config.toml
num_hidden_layers = 16
hidden_size = 96
head_dim = 32
intermediate_size = 256
vocab_size = 4096
hidden_act = "swiglu"
norm_place = "pre"
attn_scale = 0.177
bias = "none"
init_std_qkv = 0.0763
init_std_down = 0.0
lr_mult_o = 1.04
max_grad_norm = 0.5
decay_shape = "linear"
max_steps = 5809
Each number is 128 + 24 x the weight over its row's rms, rounded and kept within 0 to 255. Layers, rows and columns count from 0. Numbers have three digits each. The size before them is the row's rms in percent of the matrix's.

# layer 10 attention value, 192x96, rms 0.102, rows 134-159, columns 0-95
089:137117116133106090158169138159147126111131088130116125142145118180167107092096155144111106138149091133141141062138121114124133161073100084121107122129133123049131141100143130138144142113142113130120147079137149166102143179126134146148105115130123149103111123108148121091149129122109140117
091:118122108118126128108122121130129168121134137125141164136089138106136164192167128074110136159097128139104177174102161124133130144127147155148149131089101107158109113189129152116120114117097118140182114098127103155138127153131113147120134133085101092154116131126104139116136189123163121122
087:114096099164128098127172119141160116124117105154138154180171156139144099083141134146129105163121101117111102127113125141168163130150104138139095154167141138119116130085151074151113128124119162115128144182142126110171128134148116128112160173134126130093148121132172155127116098090105131142
092:075111151152081098170152145156150127136137142137175125104156163131102118135152149188126110127179148126147117129143107148172139116117109140148152148142148166132119098105183133142110118102138113148128084146113102164170154132120100129091130143136100111134150122157161127103137150121089124134
090:106136127130095129108127124133114170139135182128163166106163115122103125081151172136117107195146096137138132124100166150136169144165115096136140153116159136130125146090122130149107147137100063112134134142168144136140124139109088140102167098137128122118122118118111136183106131096140101124
085:170086140109070146114165164172135155193133093121153116153116113125141101171124105135123104116158096157116141164122140087126109172114163118143143100116124129214129148153139124117118116143127155132146135125119140163163128149152156122128111097139094131123129105130123114139123124137127112106
092:139144086091138097108155148151104085140125099151110126119170130160157126126068155147168099072124153133105113135120125151165081148125163146087155126083116132122142158135105151144137084107113119119133157128128120139131136118106161145122127097083132168106119136128140117170130122143114171137
091:112131178127078138153129113121160162113140139117139132103116157115129127154174130119116084151140138092133091108115151116135177129142135114145161140157129123151119094146114206101116105152143153119171131143143124112137109162110100150144169146150098126166141134145083101122119142132151114074
081:167111153147073166124126104130182143107121094121104104144118139152165101161081090103133114140137148107136076123112129079143124131190122157117136159164122102149123125127126149085125133155135125084144127168104141111124121155134163116146177115124135131138111150138109152154119106129153105114
087:124129101112171129103109112099143113122118098127119184095173176087116124135177126136141075143079139104103136060122134164125157129110104097121103087138117102085113145102122154125127117119137165082106117158122134120131112111150109111163151139114131091133114118105155126128113127139109148144
103:150128156144107127101143126112126159105140141131127128119129106143166111171073135130118087170107156135184135120121119098178130182150128162127155175168177170124109118101177148135123138139113140124141133143124152114118126129135143106185120134078118121167113104137127113107121086130146129128
090:130156159157095117099140167134152120120141163116124085091152119097149145100107149123108098150128106081167124094123153113148158121096129107094110123137148130176129087117136157176141120104114134150121156159157138165097135107166128133182111133139141172132127134121094107100127128096148161113
082:157144118125126141077150115125179136127148137121132139133120074158136140129108102093124153090155125157089129136134112123072130136152102109087145156113122117109138100128108154122109144130119121099072132096069164136160139143158153139126110091124161138137075133084132141141165101130127124159
088:124120101136154107103098137106131126147108109098137128119112110131145090124120051134158115145098152159176115093140128098118077143122124098118114090079110063115134133116134102097134153120144132133101115091117104163123132155151134127135116101148132120103087136148078166121123145149156159107
088:094116114108125152138118106109118089121109120103104143126165147116152110125185113104147134154125108168144115086139110120133192143166132093146109156148183123114134128094115102155092144116140111115126137123165129114135138185103116173091152130124137162086122170117116137165151135116162108126
091:170174130095084133151087140129143092113150154138127112128125118096136141158120118144084140097179153160140140108138168129120101157130143108160147139156086093193136101150161149118142133149100094116147105127137153138152105160121148141118114127085117122130126109088120099154142153153156115109
102:108148075153135111167114116114113092130123123141133134137154134106158135136174151146084151137138125148129166078127105168156127158091144128126094127137092169132130040107158069176136127097123126141131102138139153164144148121120104153128119131119113138096140120088133136134131146120138130127
092:143074150152089167128134136143098166171108096139121132141127129125111105157099081118145108129151116154090109130135130108083071154124145078099119105112108135137139156149119157116146122162139101117178104098123122146102102165126174118132101121129117090135094122158126162152131162130125124138
094:129098173107137099097148134132141159134147130116134097109144088137138124120153158134120115148142094145127133091142131158088151126150148124136187100137196179122131174101122195132133128168140107107123143099127101117152110106149114146173132138146096131134098120127111110152126098086149118144
087:127124163103110119116148125120118134087145107119139149111124148180144129118143132127130106130148142143161140122129113106166152139123100138173157169162165154091108075124122174130121164062122147093119126122138130092129149153112091121167133172122142124129081122127124102085137126142122067141
077:140156119161120138128111094090129161166091126167113119166147114123126128176093102160135119124105148192173121134120118108135118164140124123087143152153144155084115123131126090108137106136144134125118122160096153136154167120120133120142100161079070123128100109089143101144137102143140112142
097:146141147131094121164129151117148099134121140145103074156108115133143136169092159117126122139120107101144134171130096130172149102125151182135128151133166191120136141137151095148128134155141145174123139151092107114118153116147140154114131138096140149142180160176092123121164131141134158160
080:166124098120111121116137151142131089140118118122102132143094070134173118133102155112108151121108075168140138129132142080160129168084161108113103097088121136116125140105152086159143150162167111151110139097095146127087156104142132123120094093112109142160143123117131100144124092146120149131
102:124109126074087127117161140145081114122129157125096133150134114127116108061127143101176121132081123131128126090140093089130138092127122166142131154153073069124130092116105096139110159100157125124074125117125121149117150089088128097129131121121105125121140130130141128099118121129142101150
105:120139128146179120099100115157150118130115124128136154153166133086139164136129136115123106137111120077139106166124141090121143133120150109092133104123149120105123147118103108127132128093109115160081152204143164175113150141130118144096122067174135164103146144155148121094135107113142118109
097:128129119138107101092142166192129137137120109123125161083152150146155159144084165118112100155117147089101134097120136159131119122102099095098154090109139113112112151114125145154145097094127119082141113146140131162101122123136147114181137105101124119120094126155150178106111078136104115134
# layer 10 attention output (transposed), 192x96, rms 0.114, rows 134-159, columns 0-95
081:160082157143158159129117140163163094141124128131076138115152165106108157150087123106129088104118086101116135132151113110140138124100124150119114141125130116111170121073155116132141121150173125107082122103122100125133098135152175096126117094093129109097111106125106111128159129118169172129
086:104129128137138102106128142131131146162073144126135099167104100156102112074151136156173134131097168134142123117138147160129131147157190135124148112135183117110107140157133142133115112113137101102148123131146147149134142118171137122157105157123187149140131152086128137131138126142060098153
085:151156129134130119143136143153107121115138117097120150125165175118155146157109109095090119156117083122119157127156131090130114163129142137100114184148136127101103098138074112131142126133141106156113121139119059138161119139127076111132138175127132114132145097126149122174106149078173144124
088:115107144154147139155095140149145133157153120129192117125115152125100166162120144127123099130127116087112137099124145103179136103172108142123127156139150141142082142134108133140136122134156128115171108138126097169137153110124110098080119177075080093120180118114143151117113147121103111131
086:131147148125172143165156158161103109156108132124117163131118122122135080133087167136090110140126117134154125128153172135110129114145134130123130135140137157125092120102078154132116095076102111132154152129181043162176121154150114105132133167155137134147126126122138116125129098118119141127
083:079136133136131143143083120135109129197168123133176125157156151149113115142139134130154095096124121126096088097159135120133134137110170097116145071127168126152100130127163102164116152155146121141105178120119134156143112138166139139108098118157148150125153165117132112120147139142093106158
090:140129145133106110105119110108165141108146101182126171094142124171117149139134151146123106090154116154143092085125124105174123135083127119154157117146133118158117096123113169142150171141123092091108169145101119079146160135141155125129125122121140131100129129127125108166146136113196159122
085:114140103123166087179138131142115144113110133087133135131075134122094073165137086158132117130136150112128135141130180143124139111163172150119131109135155122121111122124111128089125116137103128119156173127154090158138130135144123075156175173136108158120149122105122157123124132150072104117
076:142183127118124095145156125128112115083115109094086116125094191116138069163159064143112128121154137159114120158103166108101108152109119147115150116150143117123087094159148133143109147131125121127077156145128101136140140149156114104128175174145103119131133118138115119128129143150125120119
083:148131139094157117112162155129098150130104103129121167135179100125129102142127128125139109151104132113120160156152069099127132122124169172137119151145129106098111109134090117080111130101136158130136110152155112088149095144090132100141167131113100156140121088140129171167127094113159113087
098:162152103117138106142144186133076149120168119124101111119097128143090090147094108132123101137134147147131147144111163114137084107134106168104147110136152088110089091150187123131156178116158089123109129124134108160163129103162147140144125173101107125121128123096129117133120139151149127142
084:135105100063154134126113122168105111106138112078126089128102092152144138193099071138093147130125140088150117142110145120156138133085119162142133105113110141147187076095153120093157130118130118106146129124139110126118128119121148105179094133131115123142124150120143131110126137128162147125
078:131149121122098169073176117106100081175139131133120139147140141133125103117128154162145136110169134117101130154122108188111137123089094126137136101126119111123156166149145144173117123103118147143072139119135112114120137168167155103124087111119133118103107097135149077118138113150127088132
079:110125158161123137156107122096128112178128126113089087141130122157141126108168102113148117133120107149158131163132090113117129106088148104152115061120126088120132148159138132142141169128132114107121110143120150144108098163097132106100133077132120107112091136161087129110154112175082144095
086:154147120140109126171197138145136118144100128104069176127118148110178104153128136127131115131125103150157151107139153130112126104113154129097083118134114136120135147103094147147122097135114109134153115122139054121150116146118119088149152148103165129124141120152113122115153122080163153082
087:088136121138126135127116125133155128152154110146132124124067102134104117107149116133159128111158176135137087107134151168127162121103150134112119099106112107146110152119155122138085143085155157106121126127131130133102117118198163146077065136077109145101110145118132168122144114140096111148
091:130107141170122166162133127125139142156142115136105126163132121125143168126122127131111118141111154087159131076105137134181140130100154164109081158106101139116115117111110126098105096134190131162147075142130106120118109102140134137102074145087121148122106119097137173142119145112175146126
091:118124181134131117135085154129149130194130125136130156153195155142132102128126128143159109100142098150093090145135123129106139134129134085119130111109175139132128156148181107173083149144125169113104151123117176123106129123149134111093140128167159122151103156151118144113140110156104121141
088:133125124145147123122158106159079120138171150123122189137130071117106107153109130139109126131146124102103132144175143122109123096158079106127151080123141110132144123149160122102126105130076111106115165075161092158131123148134166111144162131124139129137156140100144106108126096177134122107
084:168116118118131116137159176134091098078131136132142160107067150109101096119135173125123093145143125108140166125133160115132110103149152182164118125127152085089123121147146137121141142118145099128139101107152091150171131099149160110148121152084111139095148143124138141087124152150104118120
071:166152094142128132158159154088096152181141106169107170157153137151080129143130134120128085130152145156119135132083162144117100107097107128132131123126150100138059145137148101118122136129165124155098130133093125140160134097114108164122115137098114098122111110129154160183121138128134138134
089:110133092119087099141134096129142148108152121126121082121108123152159172135126102112100153124130136147083142116113149118130143124151091149082165141143126152155177127122151143120175124157143087153143123136103133138140176122138104147175144131087154109139183164129122104128104148096146177132
076:136123106142120162102137138128131117157152128144090074165170123162142145129116130125120145102093152157124107133159111116143129153108101135089153129111104150141167129076159117137142145190189094156120145103155155114139113141118157174113117066129139130123114153135117091147140139112152146123
096:190121141152121133098152139145145098104105107127157064096145131128135109111122150107086121119141126098138128154141093105104129080106155104142135162113068117113126113158113143120117095161138087131155095113113127084138134096119152158125114121183124128142123121148119095108144140078104116118
098:135123127088170137133149082138131093134124140101123112125176155137136168150116116161120118121094115158176116124095125133119086150104098158133104115146134137166159114101094117139133101110117142128122120157101107120130126126075105128196129100138118121131139124129100099146133145063191122128
090:153090200073163111093114125146118111081092101132123137130193125148130140174114160143131114122099137128135113129129104083139128164139142151138177136157138084134162074132152139142106123122151148100118128145142118123131134135090159121129139140163097095128135143121134136142125129150172131136
# layer 10 attention query, 192x96, rms 0.0898, rows 160-167, columns 0-95
066:162125137158147118134175144125104104107113161073152147114126147133097130123185124101096085104163114179135124130141179151117146125137126097108120126138106094128165129134110158141160103151125124143132107145113099094155181140133112113159135130158096125137153126094112109106165124105114173100
063:142144134067154145105132156132079154155123122143174105156102131083159174126134115112108084125137126170123116138142099105142137153171095111171141123135158156107096111138140130131095120118094120144134152125147147173120151123146128150103104126099087099142164112117169109150163111138139115104
069:116125122145129152111115120177172135095062148147123138127124129129154100102113134143103133157118112075107146147195135095141123151126172155150123136104126094102134123120136122141130107144110115174210141148128131145130128121118134111157133119106155140118065121107125100117114121100104119092
089:155172127118146092155148184168143121109118099110149146112111138165161125135172145090138118135104159122124154161155137135076184130121155099082155098166139105147140158096100120112098131120177139136126109135136087146146108125137136121142127113138116093130148122124138123089157134088107142123
062:145157102104127092162159160130099117105142083122131118110078153141134149166180112096155109096098126133121111162154139122094179108146131099105166086164128147162111139120103111135113124122175136113106124172131102145149138123159157097148144116118158108145123151173111130121133139104109135121
104:123088116110123132110120117077118136158174139147114110134152123104139141141101109153130156129103135158180083095123087157170102154095077146135127156131141144134100128138114148156135167114104152102118139115155154095092099119107117148110139133132112155140144139132126159166127101169179130171
088:118124157157130119119114112165160125098105126108153132139144129150093092109130145089139104122172128108095169154104129121118143095125172097144118102137109119103175121103174091107103114157126112173150114126075123143137158132136142116137093120123153125149115081109099089100161146115085114096
112:128147162146154106133122148186127106075083134111144125118102124148118122114161132082127105137150124100100170162121143112100169104152153120121145110154127115121144133086147087106087120141146125166139105137082130165158153119135152109155106106114140099151134108135134101082135136094083126101
# layer 10 attention key, 192x96, rms 0.0893, rows 160-167, columns 0-95
073:156173114156118114117070128125138128119135113154101126161122134137128122117099129182172131123139121102137121113101091128138134164113166143140108104182099076135102109155108116151132105160166128154131139144155085106132094103122084137124127105121103114110078129136122116064119158129153140143
064:130095093152145141111129182163134117088086098102129138128141150156147141135168140146112098150092107133101120138147104154158071131163128153135107149104159149136128173186149110112147142143112095118117101115126087120144135118117177122117178128146132099089110129097116108109125155140120151130
058:131154090118129138124104143088154098153113102134102152109146135175111129130154071117083085083151109120153094144123183128139167098116114149153135137100093117174103165148095123138116128090150130138135130128133099171145110122114120075134130144121126127147156114109106101095156132099117125144
096:117115126145099142144149128144096123166086146114099142125115137143109123150162100134134112147146127073119077103157137076145157096178131152186121116124144140128134104150108136152150105138107093131125131152122105128172120159092159091161159113143155119108097133143133127083117156134078139149
058:127116131169091106106151137190137148104130143143159172118118062113155126133124170160146174168128156124124119139118115121111159150121158125105097121138126119092118119103131130156132137158138127136132171141124080149106145134096163128126142115121142135107160174174161104096148104151120115166
102:142142149124127113124121127127151143117150097134176118143164112106135155102101146098106139129133086159147136130057107169111096153088137133094119125146110117128100167120145115129129152148159145113124093142123151131071147092135118168067114145126131127151155124090104122178147087120135106109
134:119122102101132125137114116106121095152099164117073112122094167141130093153155104154159126125115167110152117115190161129155131140149113128151165143118132146141155104144142144122098104096107127170127174085135125120169117166095135080165129116120131152097124116125164129125128179141134147153
069:105133106145112132145153132166097135135126165141087151107088100129140097152126160163155126174114143114135098110184159080144143110154138126108117136147129138117133075106111143147134131108089133131145185127150085131147102157121118106148137117126132111088146170172148122107098165138104153138